config = dict(
    hidden_act='relu',
    positions='rope',
    rope_theta=10000.0,
    attn_scale=0.177,
    bias='none',
    init_std_o=0.0,
    init_std_up=0.0634,
    init_std_down=0.0,
    optimizer='adamw',
    beta1=0.9,
    lr_head=0.0128,
    warmup_steps=220,
    final_lr_fraction=0.05,
    max_seq_len=256,
)
Each number is 500 + 40 x the weight over its row's rms, rounded and kept within 0 to 999. Layers, rows and columns count from 0. Numbers have three digits each. The size before them is the row's rms in percent of the matrix's.

# up: layer 5 MLP up, 256x64, rms 0.199, rows 72-108, columns 0-31
# down: layer 5 MLP down (transposed), 256x64, rms 0.188, rows 72-107, columns 0-31
up72 052:579454505539494411474470492534531480440530549574526531478501434505439528483509489502407536427459
down72 040:434539498471515462479547481502488523487464573475462559499436539573467492458475533458498534471498
up73 038:514527444482475468493507555548479458468506498595494493525503483514444524434494482510450552440524
down73 020:476492548428516511569527484429470499521464509459549582539514504499495528541428512484503462513460
up74 140:534452477487490467494510539469524423507534502529491596487489512496497480407527440431498495472496
down74 158:484496559503485547444571478554533447531460457496509447438498540426520473418502485495518498529534
up75 036:518522511506495458487504553484573490507540511585544492469492482490441533463547490530468523459464
down75 018:471486577489509484538515498495464549471531503463514483495514603509568498556432519479491471466494
up76 057:568452540514498479518520547516511505490558532535521545523483456509367518431519453509454511503469
down76 039:527568492542517552570454519511450495432497585507514521497513475577481484532440470507521416550443
up77 073:503470452493485467460573547496521483527525521552472530544472490508464504491489516519413584445482
down77 061:534490471529556478459528487510520507477444584537545523506486472512500433537431568518489508493476
up78 137:547471487460442502515489499475463510504563485485466496522467515426520523498564500507407504515467
down78 136:477489509531517504513477530522492512488547492534515449478471493531604463524500488501486475716475
up79 045:538479503503485435481481493524509462537537470542525532466501459493473530479510545515510576436475
down79 030:510533500511520484588503528506507496463500538443515492436515530539496531539418546589597470555506
up80 038:533492462519484415516521557515505419557522522554520540502417417483450579477535531509470571488463
down80 018:490590528534514566539457465454541454557522551468522541429520561529460449440558486469519553519466
up81 043:522469487521527507468528562513538507486549470524414492529499480555424564502521530547469522453465
down81 028:463481450455545540465510532530528509358522478443487521546504498525534537511521550484470449522500
up82 058:506525488504431486488495527535508489492543487543499492482455499486460593498493483503458542431429
down82 045:467461509482529559500569362487440524523528501442547446486505473514600476475471499481506542505513
up83 062:463517484482486452485451594552526478527551484524456517489451482469448511484500505521456511438505
down83 051:467495525499520500483471509513517530518538476524536560472474512509456529504474493501484427477499
up84 034:518519469524528399508492555498529509516519479531505549503488438501437543475514474522458526475502
down84 021:506473508482521423455520494525447542418523557525496427498540497537536488477434464504467490479633
up85 110:499505475443435427447443556586505546539487493487563550487555545532495480564481509439463508483470
down85 103:474537473550484459494545518493508517540514465515542524454490462489533479495516531487568566519539
up86 136:557461527445490472447537548572530426496532448511513502420496527489477510520500453540442526485540
down86 132:456494468502525485510497494564440537531499487525525537591510444545437454553468526444512487464447
up87 057:483486480496413451500457533560548467474548471545530549542484444567472554447540534468497544460486
down87 057:450454484520499499520401452471553510505533505475587511604487499505554551515493510458506547508452
up88 045:536532494494507341462508523517531454495491476534475524527466439480448536544505509517467542482456
down88 027:508526528513475504519504448472522520497555483445431545421456490455506513501526507516529526592525
up89 137:510487477547422455469583488472522446544574547488423533507443486503486473515476471532489550480437
down89 128:527534513535509458545436447483491526498487543464519513556514407510576490490448461530464532504507
up90 117:593492460457501462498521560489549518442570510467549479521534536442520505474476524494426460417505
down90 129:469526475508536499519448495474497518463489593470554489568462537437560490490516596464512458490535
up91 123:515540475551511434489537577500532470518609504543458559492514493531521470496504449506480481450408
down91 127:575511606523575471507550561513432471511485468502558487439463481463432479514478502472534525522479
up92 045:529510426529520404514520515529509522502561504524504547507493468514481517479545521460481545426501
down92 032:498449504465505445491520470442405462504520549496491482573492536529508507500472548492485580467545
up93 039:507510496514418412464527596527540486521482464531507497505467453494400524483536445546466522470422
down93 027:498563504518495438521505473514464478483454465518520496481453541473466478509520500504516539572466
up94 054:548524491490530474472499542532548479494510468513453491517471494536436523487506506504391514462493
down94 043:529420546485471536552452505499511493495523490460548507452515538465512454515512527455545510584444
up95 137:493553477489496437557555526505513554514510451525464477485454428465366485442490535560526515481508
down95 136:444536536523521516458474512545480594497478461486524542460439498484496506485412479522514526524484
up96 131:522533427535540407481475517530556473495587511521535508517430430536446520549504453549510482494492
down96 140:549464514437464492504478495447472500535486453413529473498515524581528497453532520461499554500455
up97 127:588549436479531459478500532522503459479476462517452529563456494441484549522484370482531521484477
down97 134:542533488526496451484495466484529485483444517534504547531480548442547528499460425484540470587544
up98 039:527482533561470448486524516538505452493580468511441532528503479498429520410488477528454556507492
down98 027:530485498498503483557421440457503531550541551480523470500528494563521473467502467450582506522413
up99 133:533469460426523484430506566467535480502565480523514521533475497473477461474497481469457580498502
down99 141:542436470527474472483466467500435460548447495528472538521512519544481454555512564514516470507465
up100 135:544507504460495490504497537502523455489502493533418517561476547524476487530571538480554550432482
down100 167:573479526520513527439433506542490494520502535513477512510558492553443552551554464515512496556553
up101 077:536474447485477456535572539559503445478493499501483528511540496478442536435505516509494536423439
down101 078:504503467500497543485475473513524507469484502433534506517504478465511447507483464521515508502451
up102 042:563472452499485412456505583567499464471539505500471516516486441518498529460494526482488502448434
down102 030:478455503522525478505532502491528479469461545529419472502455523550499435472464519539574458555480
up103 150:449478513517509485456468585459482507520469550511464523518556479502447600468479512459439477490469
down103 144:526469532462503494466511537469459511582478551451485474484533480484480570505473586494461397580506
up104 044:577464461479498429499484587525556479501532536557475520529473511492457511544514491523459522492493
down104 027:478539439519521574471473472475575460457496492496492494452505636520484524412468467417491483538506
up105 035:520541437484451440501499477572500476521515467549562526503478430472445557483475469535479501479465
down105 007:508545553536573500572434461506484559439475457471560474497526524504558477580504453528516492515496
up106 142:451478520553533461537533515473491541502556555524454536577498415428453489468518515542452522503408
down106 146:440587551497465483533457512513496500444559513506550539520427488452514416477498496528514465532515
up107 038:507470491499513478510475524516510466491587508519478510518462401520413572463525497509480533488525
down107 019:487527508463492495477578464474470481552489459493465486491560500505503561548485480451568490519497
up108 044:484485435547454432466522533501537495490500534575501559513460466515503560439530488467402542451514